From a checkpoint of a small transformer trained on Wikipedia: MLP 320 SwiGLU.
Each number is 500 + 25 x the weight over its row's rms, rounded and kept within 0 to 999. Layers, rows and columns count from 0. Numbers have three digits each. The size before them is the row's rms in percent of the matrix's.

# layer 5 attention query, 128x128, rms 0.111, rows 66-95,98-127, columns 64-127
092:525521495515495517500535502514476514472470506500492486502502496524496509472520461501538539530502522524495454519487466478502531471430533525532467455538496490463482512493503489485539504504497525
108:476497511482456472532474482506460524541542521497501528445474511522493425499515476474492464473495501511490544510477459487470494494507526514513501467527487483487509481498514510512468474510543508
099:514484478521546527446469564501513480492468512453507471513498498476470493486531498492525511516524494478513487497473483516505459493472509513525493507444465542444507508485517466507502491456515498
098:479500496466482472509478511478482490507482467503480528508505513502451489511502497494481513507504545489483493554485547513491511543506503473510508526455508474500508546522499498468526512504534505
101:500486513526492491537513478445511481478528456491527477534516509522498497504510549525517509499448456504510485492526548522511515511498500514521435527492482478531528511489526497487500495490465471
089:502477556489480480495533483517508452501503510507497487475479488490529464494518514507510459502505503502546511488543465519500512487460502473481515496496449556500469482464501497498488493487510557
106:497523507500495465468519500524483509483493491483471465534559484523506504475471452465511493501559534525521478510485533503526508531493491498511501483472476519502496493507477450472507500463535515
106:505506538493524518495478485520493520520542428497486499515487499487499449485418525541512483505504498517512478469492499475494499485547447512481510509510517507523471481510485504505544470518558483
095:502521500521562427505487503515460491497570507517515449487484498539530493522513528534497509481531520482526457482473497464526476505475514466441543488499459522514491527504488472449495485484511505
097:517514506478496480546470518463477479522465538513511490547482495514514477531533506490520534542505537563522467475540508507466489496530473523492491497482518483495515498467460523514490499460518490
105:481527509541480515503423522500516538475497462440474506504490534480478527439474490517504502510490553480472479525467501503517488487522517525493571471539499475480480481523504497475440537507509531
103:504468481484472516488486527493455469491491505483480539465521504500506490432507467476481509461517511498486475535514456490507513523452518508512476451529516482455462524495527509510488475494519508
120:503516516548524542483480522528526468530496460494482517518472533498562555511478450516477530516481550521528492524498473518506505491480442496477489504503508480563480533475518541468480546494495481
101:511517468508458555485509449485531491505497487471504505528476480497502482482490481484499493477535449550490528514458480484493522500490478505482466497500514556494531463484495475483502517480494487
097:491495467536498523504512453516529518518502462475514485538454506480520491498490481509490506525512492512513500489541478558458473492511486524529529529503510488515519454464497503527501506498460485
109:475485540462505523540471488525496515565511459517505505465447518466494496487499481506505488488515493528510552476517523517478463511501472492459509516490517509579483471520457518519502521516511507
098:499489462525528493472483479529516488554468494515497555469487573493496523496512535507499483489472497529497515465519504532491509496490462537519490541493460484508514525463492541534491505438502453
101:516498505494457508495521459537509535457481498524491480497579507532518506504523500512499516523482488481539500526540514538523510506502511554482513552434494483510509536512469486476534497442488479
094:521496504473492509475456515511478504542522466539480553467507531515511459486449542498469448493469527487482516447483488517468491521527487487514525495517531504527552507509475530517459488483524487
102:488447516497482516492514479499506481542505511513496563494455507497522534495543505480519474520461461527450490489516533516501507472489501496469476482533478509502485462517531501499518457555436536
095:519560490548475484479503504465510531487461502501480502501485498509482525472533487489507517467502522492475472500482472498535470518489570492536466489508473501491501519487495514503567474472505517
092:473528503455496514507490490543516476532534486486478502483542526507458510502517461464500520468521519488508528528530532520513524524466492496455468504511485490461540528490455464474459526488489545
099:484474495515519489495537545514500474522465516489491483475490473492512445502519467503506506533542522529508576503490511482477528510494481497486498509544484513484532532476502501530470528467530519
103:508491473533502480513529503536508553470494487483498527503488457457497488485465513512546476500481507506491457452489489533520532450502487455519541480446521522485526515508551487496507519487523457
085:514482517504494516443496493499517499522486508476536499481474451533517492536505486460490471493475523490492510493499527510474494484484501541542522454486496519505470515537468501524539465463513537
108:511455529490515487458496485534492488521464527533503473519499492475501493509461512487449467512491484540492488517464513480498495436511540500475505471503489528491539484521517531484548485531525529
110:474509477533483512492492485548489488529524471519486486469438481504484532476505501528503458505512480471540467545469525506491499474530515536501468465508515522540506490490496476507493522550452457
102:477547519479489520465489563520475494503491491491484490515509479518490514485527468502508510517540516494490500536500554540492485540499483530496559497555480512497497481530492500504473536473506514
104:516491495500502476533479501489456508520518518544502491512527481540547473543543494490458494553477480541522494498502492487490465497480514471512504512537514463498455500479470520440497468499500492
103:495494535511498516530522483535512524472554485508522509552573515520531514493479473468484498503512497513466461564503488483512478484509494498517484501514477473467503498505508515512484513438499543
085:534503545474521502472499550496522500478513513509506503531491491557514535488488522481481512546519500552518495510535519475506538518504543488557500501521479466458461493502494500502484451520533531
105:526534517469519501512490518488526485475487547504486513520541506516507508541504507496487545511521507519499483495515466535528502514460510463512488527504501485473529482497498531469508486511515499
091:504468516502469516495506509477493514503492524448501485493497480494465532465493520491507529511484532554494540476542455477525499526497524513503519538500487473469489487511537447506505484538551522
096:540485510514479500502468517498481490504538512504466503498517549523491485490542534505511499536529507536453489509544499511517506529505526530478487475492490483501508514511478555500497531471524528
087:444527491492522488510506489516489485510551483533506495518501534492509450460502501479494521457538497468517491518504502505476485472511498473489512518489576526529532544521555507503483486493433474
086:520536524514511485531493498476532545496477500457496507516515500500491507546490525495496515566512474546528517481507462521523585516484502532541498493477485494543480456486512500505541492490517510
107:525481520485457486497507501491506499499512535496506462492491511472534558484493545489511545495493497527520461535509502532542476493514476484482478527469440503507523502438486489481495466518499516
087:497464516514488548506506526478478482517520525504427541484531524456536496482504481447529534498474488500509470496490480504501502507520493509492510517460519522483540491499521491514522490481494540
105:480530507473473503488462517481521441533523469528473540518502543520531505529552509495537496460478545495503508515536517544497476498518519528518544492482509519522447508480486515507483537464438490
098:512459505544514502511478528530467454524464541496478449502478485491479496475498475543493467496496542500501494514505447489527469506519521508522485528542536494477511486439522516493491511512448509
121:521519481516502497466510492487487529499518524510496527492511478491541494496481526538435517504475512482528467477521499526513545450475485428497482527530525490495530475454502458483472516524497471
097:453494508447472469515502526476509479512543480528494481529520532483516517484510498508558519474529454482485518503509549513479539492504540532540506494499493485526487502513534547548482499479512441
108:473515521503538499477507463491454516527497505471504457538472495520453544588530506477496498522459536507460527518507536511501465492508498504478492518525487468486511512479520504502519536491469529
091:525467490480507517463524484495520488485445520524487510501502430461473537459482464519518476500497488463525531470498506497512495476460489517517477506500475521526522496479513454495513501466499488
115:497496507475506522483503493450516491512507487516466512477496500443516492500542513471531443466522453468494507515513513500473479530505514517478487493458505506531499495534510501531502535502491495
091:519539482466521474521469463490525504523502507496494508517490489485521481501479498511496479503460465474472517479513499520504499499523507536521449523504521498538488481532484511504503533504480493
084:483510480465516455517489481485505504512514447531502503505501509507513480472516513503507439485495524483456485539491544528485474450502488521464467473504529508540527469509476524498517530480484477
087:483504523459519538507463508525486455484545499489484534492530536546523478483479474501466483471500532534513499524505506468484465492480494502501469516470500436488508509517503490497482444492495497
097:494495516508521480541471494485509550514502503471520463465513527502480450499451530467540481493485456510473519489537497461477487510489479480463510492511550528493542469514502529495489506499467517
104:476508569513488498542496455472484489483508553485496452455499461503514526493514501492493483515476485528523529494522477518531507547529509475510532482479497512493489466468489460514504500527505566
114:514481501502478545490521535481542477475505547515508503540479465478489529488544514483502519513501501528471471500494507480522524531482516491482519495486471493454506453501514506493490469536571534
095:455512510487498533489537493518479520499473480499514472501528462531480511505498528527449503531546547500503502512543493520501486469484471479537505484489509473520528505497485505492564503501541518
099:470523537490503479474468503465492451501476491488526487481542464459485537495445524482493508495471516510524492489502469515526484484517503523490500542485470492486484481491491492492479516525506465
112:484574473543504524487496526507503527479499428529466500520505525492514535497476504516533523466529527474491512553483529522474476498514525508523529500483521491498543465543499515506526496513469466
102:544531476521502485523452530493481548524489499488513443448514478489528484524524470524509527462512530482515456456490505506516464535479480495481483516510492523526517497490471463551463475509507511
112:469527542493563483427501505521526499480466517496543502500459462480498505507489510496505448502529477460509510496504519508523490536470506476504460493493530510496554512488482515504512461500458450
098:496482498485497509517525502500500491528501472493507471525529543519473461471531530497557467489509463520490558535522499548466528472495540537541492497502493523523464509473506479527523492522481478
104:534506507469482489470527498536515479509508510501505501503527471521447516461498488506509515494523503474552515491494497516512519493529524490515510484490533534407510499475503471500506465489535503
105:490457528483480482503498478491472480506493474532484513465525544511477522516490540506529478501523482460520482494451503506435540516489553506521511491523532523505496522514491488513520475487473512
102:459517513519532506487518441516470509504495497498481462496475478490487515503472501458455492538544484476481518522534513481513470483472489511529518470514549454517480504505484494541507516557462522
# layer 5 attention key, 64x128, rms 0.12, rows 34-63, columns 64-127
084:507519549508488514486506519486531521512512477527494534482448515478469476478477471476488493515524467497523523469505516526463505482509463516465473491514515485531502470488494519513459505491446497
088:483482523510497492526551533504504518496495458491466488464536501477505516505472537522519501514489521477493517587492491479493522533522523536499493505475497477499495524526480503479546500573487522
087:478441471507502512442519542512490533504535510529519514495469519498501499455496481519476507442493500511514531466498519528453516484473531509516471501490473519479532495525483513525489541479519490
092:495512517458457470498535535509523531452484477508499475502480488472517564465533504504450467502482453495508530485521497526461493489480466512475488516497488502521487503514516478521511483517483485
116:564567493489526506484469494501513483502467502467539496492507497495496489524518506460470529509485489545531530530500515443522504462509511496561489475536501508500515542503517509483504530504486492
090:512521442497492488469489455527500503482516496495458505470562490526480522520483517463487498482479535519511499481520509486501468514509502497508540513489528496460492529475472569482490528499475469
100:523474483475473487519536506495500538503500491534504513489488479498524511492486466475524509490504489523474504489528526500531491489500501488538500518525448511545482491484459473494510452528504485
093:496510498513446490499520497544469565546496477478500502511485499502485546484557522522502485519477471473539528486489481502519519507511481491540488480519514492482478512499476499482507468519488478
105:465510483445517464446534490473477479502521534476487490468458492491487514459549453447500481462459535509536530491500501510522498510493498505463467523483516479497494525513461520537489498515500502
104:478495512531497461473468481531535528463468473469504437492527524462499497531524508500469491511500533495453466513512502456497475468496524549463477492518526487531492486523459430503481530494517502
108:455526511481491546548468440541499508541530511491484525535497511522535509501522504477523489499521488493523511548502509523515530572508532518502504479478527493473467512474482520479473490522531505
106:510517503502495521510486509531498494525539491516498503476558544493538502508470543476532479498533459500531518499557484534462494423502488456507482514511543475489524483501507538444521473481469516
106:485493481508443518490461484511518486492497483504533508497462462482531469466523479489500475512482491511458503493454515521525526529487487497450526525470496501481459472519521513485501511421499475
102:491487493475550467483489463487566472501485521491475524504499477475529519470503450506523528447480506488490468478484502508471474528510485492471517453502512514539540524496490475465549510498503481
094:484464455450478515496518468478484501495458506522523506512476512508508467492484476551487483498489548447507471500543502491512528543472470524522517501498533506484495517482475483484512494488493488
095:476467492459468512467525453516498497479537513496489530544484487559478500486495538536516487478485474482498470540480510550508498503524533495469520530524503462504474492506500466503493469494522483
088:467496510502465509510516513474481505496514508506516482524518441496502517483462487514526469504516508540497461475502503486546484505488521507492463503478482440497480481524538491509546497490432482
094:532503546511491477483470519486513499565477527510452504461521536516465494495521456486478518487543481536524518512535505482506523461483468507523521542533463493511517512480537521512532527534501521
093:468491518470536517474525513509506526488529489508472485490493478504528498437509482548523465491488464498513498540462504495466501485541509479489455496498494483551476516545519444509528495524537496
101:550509474489476511446521518489495484503487513489481469542505506522519540510495534539529502546454520502519502467476523492517456491501505508519486480459521443483494505486497497527506490512502512
093:539527492525496511509516520443479488536455489485523496528507492477476511496494520495518513493553510503513507488507470471471516459472473512513461491490508510489516515497534463446484564482476521
111:477480570492448507502463490519471508502479525533471507512487513512483472498499486510500490472515505501511504499522536529479526520484442502481517500498541482513510515526549502541513511490504465
098:495529523484506476500498536459481517487514486571497473455507463474478515459477491514534471463472493463482481460486510514500477487507493463498502501515495468485516498478506508483476509515466501
108:473507480487495481475498449546474493507568499539521520500484514479472483504514538512496446513510498516527557503474498509503507467494458497489505524546493499496539507482487521504513524498515435
098:543533504498467536498522468520494490482499495493502513506522500514485466494513490461474491508479539495457519463505512513500506513488553517525495527512483469461463526467496505497515474491476524
107:492517480504510481540477484483484527470520495505492553544498496543493502498446484514486481548514504531474536481510490486496470528477498525498504508515482527552495482466494500475553503498522533
112:538482517480529564501455485480469520518508456508508480476502529521510487493565530527490511524507542512505521498485496515499493533487489466517511468504505491524521503501516501525492478487501549
099:517496507537486505461497507473508470542532478495509513483549492493481522545532514504503503438562535473498500541503544501495502468474517447444542481507518491507489439458524494467482502501487517
097:484497538481476456482499514480458516527514507444539500460533517516478526500493521510511551479530483514491514475490504525473470502489543506481542499489459510541479497494504489514506497480486478
106:495492480547487497517487474489491517504491515475484524509480515529513484469457492509497513488544490534465518501477504494441517487471483552532517501524545497483493476492514484519485494505472481
# layer 5 attention value, 64x128, rms 0.0937, rows 32-63, columns 64-127
099:468483487486498490519469515531469503535495480456497517496502506520497508552496541515458514515525512470535510513494459450531475489480501505500539547532509490486519530554515491493483527464504521
104:506493516496477554512501497523477506492519491492485537454483527476516482519489480509460489517490505502485523473490482490515483460539480497554474502459505484505506469501503491499483453478459482
101:492460504531492561511483478531479511470491507472511495480476512492535492501504489517495525483489487516501457545480531521471483502492495490544501495496478495527521502466486513486489527496510476
100:549519491485484483481481482482477509487500473499489502532476557508483500536481462541522453484500490541521540454526532488495499555486496511501517534509481463500494490525476505490549469469486500
117:506475546490493483484492542528523454540523501524544491505444490503475490468515505532513531494479495532512461575505472498480543494505511498513508513540430508427500518480468478445509497506503513
090:513486499534529485487489517509498548466517495500541520475545489484512494460508523487498474515491516451474485503554545512534469478500483512496497504490486530496436520518486510509516507511499531
092:500521528531489476506513459474534499481494525498506501514458535571534517500512502502470492506461470474483494486515507485517500515515557479548522464498528444521509520479558508508513502482509518
107:550521485515490481493446512474508490569495472548511479487483526485530490510484508517500529514484511499472501459477479527468517516514474544520558532519512541554512501486465511508453494498488525
104:509475513483524482508514481507508518453505496481526502511504531495473479503531499472488533490470507497526464519486461503522503522524473515510495525505495493528419503481507464505482523535464469
099:478483496513484459522446492526517478463516503540513477528560462509487538495459529499537529496529536491491497468499516468556464482484516526484505480527501563527469493457482458461524463487520509
099:457551473507508459495464489517507542455497519478510499510494494477530500475495500529504512530476490525463550457451495502477524500498480503502525500474444493532525512463501539459510496489487536
096:503534519506525530495469490470496435532571517523477573487489489554498516481497455455498523463504535501519500502509504545533495510469448447508509474500488530469513518488482487509495507478475477
100:505497510508511523509482463481528457453531493492501444487467505462480498505512469476524497533515486468446448507525508477510472506476504523458490489556549490498522504499500499544453478495512481
095:529497453469528512504504498497500498501529512484521504476517488471482536469496457510495537508454480515528524453494492517523470506421523496463484497518534565511536480495490494505507559468471498
098:499477496507492472473508490495456460508523456497488503467480506499510541489529522499547516476496499484529510408473517482479485519455522479470507467524502490488481503502558434483485517526507470
100:565538479516490490481543503492496488481509492485493531520531492519561534474507495499509466446457475519480520499467496520489441507476492516457505482509477537518509496474526468519480487490529491
096:501478530485509498504537472503511497482496511504512489508439488481482498490494488483452543505472540509522500524524507504485514535546521520477505503527469477464520451573462501499485469513541473
089:484523516524479462512498485528520508510484505480474510458553518526484500461459444497449506511498469485524481525438493545508522483523465488469533484482533465482496490502492494464497509504507538
096:489514504545525524504468490486475508497488473520492497477515537533490524465510437496489462496480455537475518488466469468509534497493460532483494477456471500490564521480482490487511508500512487
099:503482498479484542488502518519516508489482570477499479511495477500498498524442458496511469502488511527500478523481493511528553479489507538483464474514470503484483463507566474500537457487520501
097:477440505516519483540492480471531554508469539509494489516494516488526507493537480482515486516519511500510495473508511497531507518485466487481497514504496510490513455497563506538492492525480542
098:475521538496515481477518460505498497497568505508504513562504511490483484529473497496477494529486481524539537486490485493496519445466425514491480523489482494534501533479518489518488502496537503
090:501517503507454462454453491482509488499503515503473518503474502458504493478553484471498499544482513500493522506508519527528510450504513471480483477526503484475496503513492480499485511532479465
100:535491509518503552511503474486478495472494520460476501511490480457481500528472527480506495496487473484516491514475557504446483513471492451481477469550516463549485505489490467481483477528475546
093:482538492513483453494530495546483468504505476491473550452459508472510544487461540486553453491487473487515504514530515510503536494530508479493514506476504546510515546482463524492474503497492503
101:501482490493505489492496516547526453543503532470497471481497508487527482476511532511528487525523552529534491504469519442512503493500479542498502421539483481520504505471486519505448445484486515
106:526439509500454503472490518518524499487482466492480494496489493472508501515515482464497536488506516528534477527540499497463544482493536487510534470467503504510501493515509510494539458554500447
102:525547546496466538503543522498504445489480511496502558463516470472523488521538488531492511507474511479524487507531489446479489511498467508474508527492494514503541498509465503500511521456454511
102:524490501528458457497469503525441495539506533486479522508531489499507460537464516489485524491489492470473469494492508450482488501460478482491499507509444510515520521506493482517465505507492506
091:480492506480489513503517539492549507489505517523509535499549463516499536454540492517465491512503496501540558465516478491513504497506537497547485487528480506503496465492429449501457508501553546
097:459523518464518496503468508503486532501482511533503508494514480545471509503498483553493536471486495508515509532530473507506506529460460533506519496442517478502482560451497505511473491468493563
102:497551498459486475516485488495537521477497506540515498457493461475479530483485497458502507466502491484534504501518491500464525497477483506506466468563457469492507467490480542491467504475507536
# layer 5 attention output (transposed), 128x128, rms 0.333, rows 64-127, columns 64-127
098:509513512492514503493484507505478516473435500418505471471520447453464518502529479505539528497461494506470506492487503502500484492554470509510478461436535542514539525450453508470481509510477506
088:521495497498480486503514481555522485540477522488540480523444518448519478512477522503475535514533520554519494524500542502529480488510537480481518525520480526490504463525497465458499472451480497
095:456533472516518508504497513536480499490506500515515479501544512488498526504443532468501468501502502505509520525470501446497511532480501515490516500543544513506437474522487526487550499488520541
104:469471471522481476536489537459478508479507510516534464515527497500485484483515453450493510477489527508488510478521449515489435495497505478480520501509511515498498457487507512502483481488485503
103:505526512469487446507547466524482507515471501449498442508496526535463494512460473466502540484569524488465491523471493494518491508462497526484496543495502507497521496575485501550512511508499505
091:539520499531478493521502494482487474455527499504512556501478486490527569480488514508477519478489506532521475546500499516465553486434482493507481458507531464491525527495530491506470493497464511
109:459503506493511550475501452499486547458518490517499466482475513498474492517501511532504509493493484548521466494496476511502501536509498479493492507447492500524480487534482513508487478477444512
100:454469485500467506538503514543549497475523482474498498517480511497500496461535507497548488471499539509510505483508506469509494474510540516484515496499451459500522540493544502508492522507541518
100:492492467498515506493482495514504503498479520472512462502491506531545520458445489492518522506502527522541502511464525554488511530506479507473520480452500531476520479505477518472518505505515532
096:521513473456482514521534502492490443526530511507543472477482510509437473457499485481484514487504503509525536489462517492495485522549505476502494521474525460488475470519500476498494511520486499
101:473499514526467522564509501463480475498536477512563491518499490510517505509507466530536539463526506509508482547509489486528503454525485484523523481467495511515485480492502471508452518521503461
097:556505459489528447499472470503523502476500518538490480521524507512494512474528480514504498516527535487512466477500533457473457504511485514509491537492512469478476513530467494481469500549544510
088:546432500471532501490498502507497560533485542546456516511504509498510474511515486496462499510487488497507494493478512470482511531477499486510462485494513465493523514479512514479494453563501521
101:460474497509491511470466531513500528469477481495512495453527554447481475515542529495518500520535517543522498509523494514519500566522502514475492490491457484478514529511443515423500490483523470
095:500485497524530522521511483501525489454494544523496489560481508486471512498510486459466454503464466509496507529518506536496483515510485497509525525460501483484540485530510518487483476470517514
084:518489532507485520541508506519539494503502497547498481469510481531542510504512523516490471482523485500509484493504539476488494507536480518490483484545512506515520426500484547472524517476467470
101:480456504478491507561485538552516496533499503457493516509529552499541491472523517510508457526463465489469520551470481509506508489512482517518457541513509490471501492510495496542496496498455501
093:473494478467501523495479495495477485460484532483509497522495533509481492536542517505450513460502507509548517495476525505525473463461492517573514554514479538510501471485502498541524480512470499
096:510515522484502484482545524478477469476478519480522488494501484488452466513488525506479554511484501486494493497460505487517541480484521499520501530543475491476493542526548470479479550508476519
087:498473499493485481462527473509493511534497525491519461505539496498488514503526535476525511501515536471482464506516453525533480471471498534536442501510480475500491488504464507508483513508481485
099:461528487538520522466496510474535506505556483455514536535546508518533501508475525468492493528486482494483478500491530516505478453529455503470513501507525527537491501496462469479466479542510507
105:539532504506495552531509498524482517511533445504488522475508534488486519459506513512470488509493483481506485509520443513510496510527516496467511513484496454485496533456498516538467491481487437
096:519484443531465483506521484517512509492504484513535490527514473474487526545498541483560513531506516537488492514530516552455452455446527477510515506517494512471505486475478538489510488497533462
102:504472458479491470518528476503499510507512505511530501487520519506512516514498457497481519462516461516520499536476517527524462508488511492500506516428551531491524485473494486465485479521516502
100:504514448533487502514496450485517544513483522473507495497505505493520501525505479440492469471524528519487528471464497500481499480499511504540494492538509508494451506533501468468494509528491493
094:509502459475564537502493481516498532489450504495483493544465461465543527478497520499473470520507480499442469514517508486509509538490470503466498521519522487495518476488528537497468511516518472
092:474513518510550483504537460503493477508496507533491520540464487515492543520494508507502499504465464501491551495519493522488510513509447535520447474485484503538476557506518461504511473546487514
091:522537541529524439519477511514525489466494530488524477506509522500462506507464480518502473483508465516481496451518495490500506504471506518490518504509523500515508493538538481541483506517532501
095:523510485546513526476486519517517488488513523508505488466470468473478502512549509535509518444509527502505548488463456502507511504505540470500485525494496489518518479484472523473536545520514550
090:538491489485462507504489505563458470495543503527522532534477543470494455536488523542517507486517514494514499513514463535506452510479461502488482518535509461519484505517513535514477505479520446
099:494557493497486526499527508518505502454494521498501488504516482509507540503470527490537503527493471476518502527561513510505499508492484503489512459532496494570545495511514493549523505491487468
095:519538472516527520464471480490523482482496499497472494474499512451504493519496480471538477528532536504485511484540468477546491485495477519503482539480501507507499509475533552512520480491523525
093:507499511511481455493481491491498500519538446597499529528481515517541475506475480508505543520547503506511487484508515500527495502490496498516512529527479479544463494538535465487485490507501467
117:503523479520513501521486508485456512488520477473498475480544516537474473512509504482549441503475477463479485500489454478475539467473489509498515449464516534485495518503521508469487496547492469
103:539476531516474481477492518486555520538494517494478480460471471544490506505538488482502490456499523517505471488556497508489510488512482489510471491458479520503526511477468464506444479499471458
100:544516560489536529478490518491480486497479483472547506443467514514526494502485542555489481473496512484502514524481560485508522474504451467537492513490501477475493508484490523505510525509517501
114:512488543493506522511447503473512525496480499511494579515508486466533503508501497488491499526458497493509506457506523497516503508512502493530510468500537447544491498429507517503528560480485489
098:449500513465504495515494516580495501517501472455483470551531476509475437507486499494486511532493516510494525459485473503530456507507498507498516476506500494522472515502534489506518550534510488
104:536488493508468441499495510458522455555502501468481503536548510503508488513514454443512512494497484488469507523511521490501528465473524509530524508504527520488468482470508461493515486498499483
099:551556512490548501468531510466452506504501547455452498466517467456489517527503539489448484491479502491512499521501494538493509472483480495536479531492505489465537491506499473511494486510493498
102:487516496510491485526531521460533555492470522506497481512513513498442446540536511487505494500539494471463490479512495482520462512484514470536471540540497496470497520525506477503499478503467503
098:504472503557491470498510496493542493460498499506468570524475517505497487536526456480470462487490503502479480510461487521505490520477496557495526479500464530503517516478498512479487527499485510
102:519476501462482507483504511514544499498478541516439503433527474540490506481481480468489445499480503499520503473542515487487499523498508525488487495510522488494488521470501515452479539483493551
100:442454509531454507461512537448501527494490523474510520466505487513504497503475530462499456517519505485472498539533513511528517519480527476448534463495480567555515459485530514479519521458461521
107:493555486514493474489499460516513468502506498499513480496500488529498497480509534472507493501476490483539525508525494499508502500486509498494524514466474499526455489554541485517496490465492483
091:500516506516485495494497485513529469514503526512536512510535447558467536495490454495467471459503481508500545474492488492494481481485509445525485487492466499513475486485511497553500547523524470
101:522536480479508464484512505496482518495492475487522496493498496503520478458484493527509531521526522489495447486530478501458526506461518496484436499513514487483447513502472510547487513492464482
107:465523501485537469499520500503486507471478510432518486498521487486472506499503480475514530534541464466502507511492485521499499501496487533492484518452497515517488487486495507534540504515530501
103:515506492518477522474493468475484523489508540532502493510481487547490477531463495509489517515522461502486487485555543512479530516505483467500533478485578474550492523506525510493504522474527478
091:475494517514469521496491534489527508531496536504505527492522494518504494499532513512541491489444550535469506470527471461519527552489504474446487456492483486508448501500477504469508514505465484
097:505500496491456523511455505528520498510571498487472502497491478509557536504502504515529475470516537481505496492539504488484428505523473508514503493503505518511482482506474549520498465504472468
095:470559525501526488510474560511518521505519480513497520495485540493472463487477491526503482489532488491485510496470500478472483536494513492439524488473514507502471540507488509484465508516492510
107:511525511438465479478502479505478428503460497499506470458446505471437534488499491502518484508503543488533477504468517501468540533522553516532457517483487529507510489522502509496518521477501523
107:482481496494484477489491495452524520533488547448465507492463512529521509519508506482577489499496520489457532515508508447513478508465499501510531449499511501517467521533479476494484502514487531
088:502484552462496532511528501481475507485463515524498503489470517524518534460493478493472500464502462487502510500495490457517562568494475480473502488488475521526525491505523511507521508515483517
110:496554530519513520467538499500474500509524513467497507470524490495495519502513551524546478523501498469473480485522483527479529509500475504439513478538498488527495500520453504508541508511487493
107:504509522475497535488480493513488453506527507501498474512494490503468530460506507572504520489499496477490464497496496499534455515515473519491523523471499508515569516485486476538512481511518492
101:511508536510450481483508471472495488488550465534486512464497513537432502480524468525499514452510488500525513456461514503472480460526531513514551509471485498488496529549467462492515496503505487
100:540519484470490490511476512483501557472466467489486484477550524479472479466510516523478495490514497447489513512497536465478509516493512467474515477537513481477502465490482563505525582475506499
099:475504499488504550483511531466474537514527475481511510530509476506535528450489523457514513505468522467515485542483458517474490497483477465503524503451461488525498530457501482482495519506514502
110:519521518442529544510503483460464528475477452467477502473508497504504497488476495502484462516472478503499489510527517510498485506508500496510487500521532529525532508523488502490495483488485436
117:482526519516531483502523462485492497543483509479487502496528543487517508482465492484478468523514486462448477507502508493476511435493515525498532499445516529498513478516513511510510505523471514
102:528475477531456504508488517504540503505490509473485509492459496472486493474504471463519494454487495493472499501491480498488485497506490463477487514475485521416477482502509513454507445517542526
100:460462536504511504492517507524471501505485504511483488483522486533518513458499480549513519514511464493498507524470536497501509484495504500504506507509500489478485530519482487490485538565476537
# layer 5 MLP gate, 320x128, rms 0.122, rows 0-9, columns 64-127
099:508479512469471506507541517502477525553510501488527502516517492459477498526510506515519504497523515516492516500427471515521494456524475466524504468511487491451499496512510526508518517515483482
097:485480493514474505494489508472480535499560495547513525539497515515523497464472502505512488470489494552483478563487463544454530523463537526525518518496518537489471465510523494485526510472504487
095:448492489521524476504493515526508492440460486483505552493455469442480487513472512540479467513499536487496458493494488486509484503484453489511535546473528521517475444480505464473479507505541533
093:500472548525581491511511485514527469519459512488520510520527534510524504509493478484521504535491501545570521496568504517545517536532440488514510489529464479506542451521502531469487543467488505
102:513503487510477495537467472558476493522562506477492512494506500523471492497468499507458473519463493511549463506502492485533513545492488517478495540544461503498514498550500514482532481459491529
101:497492534441475485512511514472498493487509536501444518514513503478556498504476499499504514508545442523476544477461492522510545509480501496472507544480548487475538492488465500516498526473528517
101:484486490525524472498547542512524510497497474474545499500521506518546518482540509449473492547495561484529534489494518550500476501484444521502516473503499451526513508494515502505493497489480485
097:501438503517486497559515486498481517530510493500536483487535504497478528498471537560477508496458505536507525514463529471554515493512503504528474452511535497510511521533496466513495520487536486
097:483532491494516454448476494491477501499430484501563514490525524485481489458521534514475453507459503531460503519512491501490502540549520480506539535502495477530492507471519496503487494465493457
098:502506527554502516481455467464474485503540494528491488469505459499547541480525509500517453483530507501538516482510531494490499493473505504497490481508498507552437504470467516479515502515478489
# layer 5 MLP up, 320x128, rms 0.122, rows 0-8, columns 64-127
100:504555531499467485501503442479475453472522546518502533521511494497527521477494493512493513488510533494474530510451488477492508486549500460477510540491465441497511518512504471478478539527500466
098:468533483503503488540504521514488482508489465465508509487522459534494478538497511499478471472491540510567499507509481530485471512527516458485507489448509500478512505538495498505511471477533495
098:530444489491525500548516515462511547494488514435491505477510514505513489500461512575506469529515508520487508454468469506486496499474472435529484529460483520476471544479500500515516506511465528
097:502474469524498546526466481492521522484512491497512534523515536504503528516521510467498495498526475520462486523549495527536508499479485486485487496518466495481512480562522483527556503480436545
099:476534498530522501464501509495529530483519500514498524530513531524502440525577478495492487495537471493459561518551525506493499487488492521474499511500525521525496533512527471494516494501478464
093:475498526513477519520488527528512509533504553535532507522494489501550491486487492495487489544535491509454529557443513512487514541434520478490479529504512461482477465518533507494484552484500493
110:514493486481512488507446471506507523508495512536472518503510503541541467470540469509517526446499498485497483508547460526525540490527524467517499516505506506515519489488513547531546504500488459
101:513490484490499477507489512463477490499549469563508515481477502491515491504499526512488480489456514492503542498511449486479487499474504565511521507548508515444482505482482489511503528477494496
094:499526519462486466517482548520504551511487540517517475527514501453496515425477499473486491493468565470479521507500509470490485512525537465511526520497463483511504535490461544499459478473486465
# layer 5 MLP down (transposed), 320x128, rms 0.11, rows 0-8, columns 64-127
098:482466559548529522492507495470545480520497485488454503488506496529498493502501477488436505485501483480560495507515454469473504516516459521493516543484525540503514475535517520517473491530487529
101:493494552484472473520473473501451504483496523506456507479494542483481495452517498506477486526518524495552484484471476527485503500525483520498496527523511523466522479493472505493501453503497502
099:512481462509524502477485525495496497472553501539491530534488525469486504497515555480491488495558455498489487518467489474485528500548512496491461511493488496508525525510519502445489507478511518
095:522507485511502498502476503501508478486448509476503508483531527480524526477531510482483493469516472499511535518553467513523514508486543501455500522429509451497546443519500515452508502505518520
099:493450526479559496524489531494486497471452480506421459507493520484487548477514452497502524495486520508520483486499445496479527511499499522463512520473516469524511508480489510496495546488500471
096:516539486463550474500508505493481512491524481481503506495502505533528496480459474515496514504500550498517494503494505514520491432537504502490465506474466483477518498487509459494512497506544489
106:523497491479490508476491524494476526519532487512473511484526544493459462500531529482486534525545538464493496488519484575511473493492500481507516524484481505497525526500470527517485447514468493
096:545476492501475475516543514492482469485508471496522461486517511467517535423516504480450529486512532512512491484509499465459493498510520515527508506463481476492501480465440494501478501504543531
094:513501454536476502490535536532479578487502496472473484457479482502518449524479512520487495457498428502505514481511523529485532496506501502506458470525476472522475478486524517481520515538524521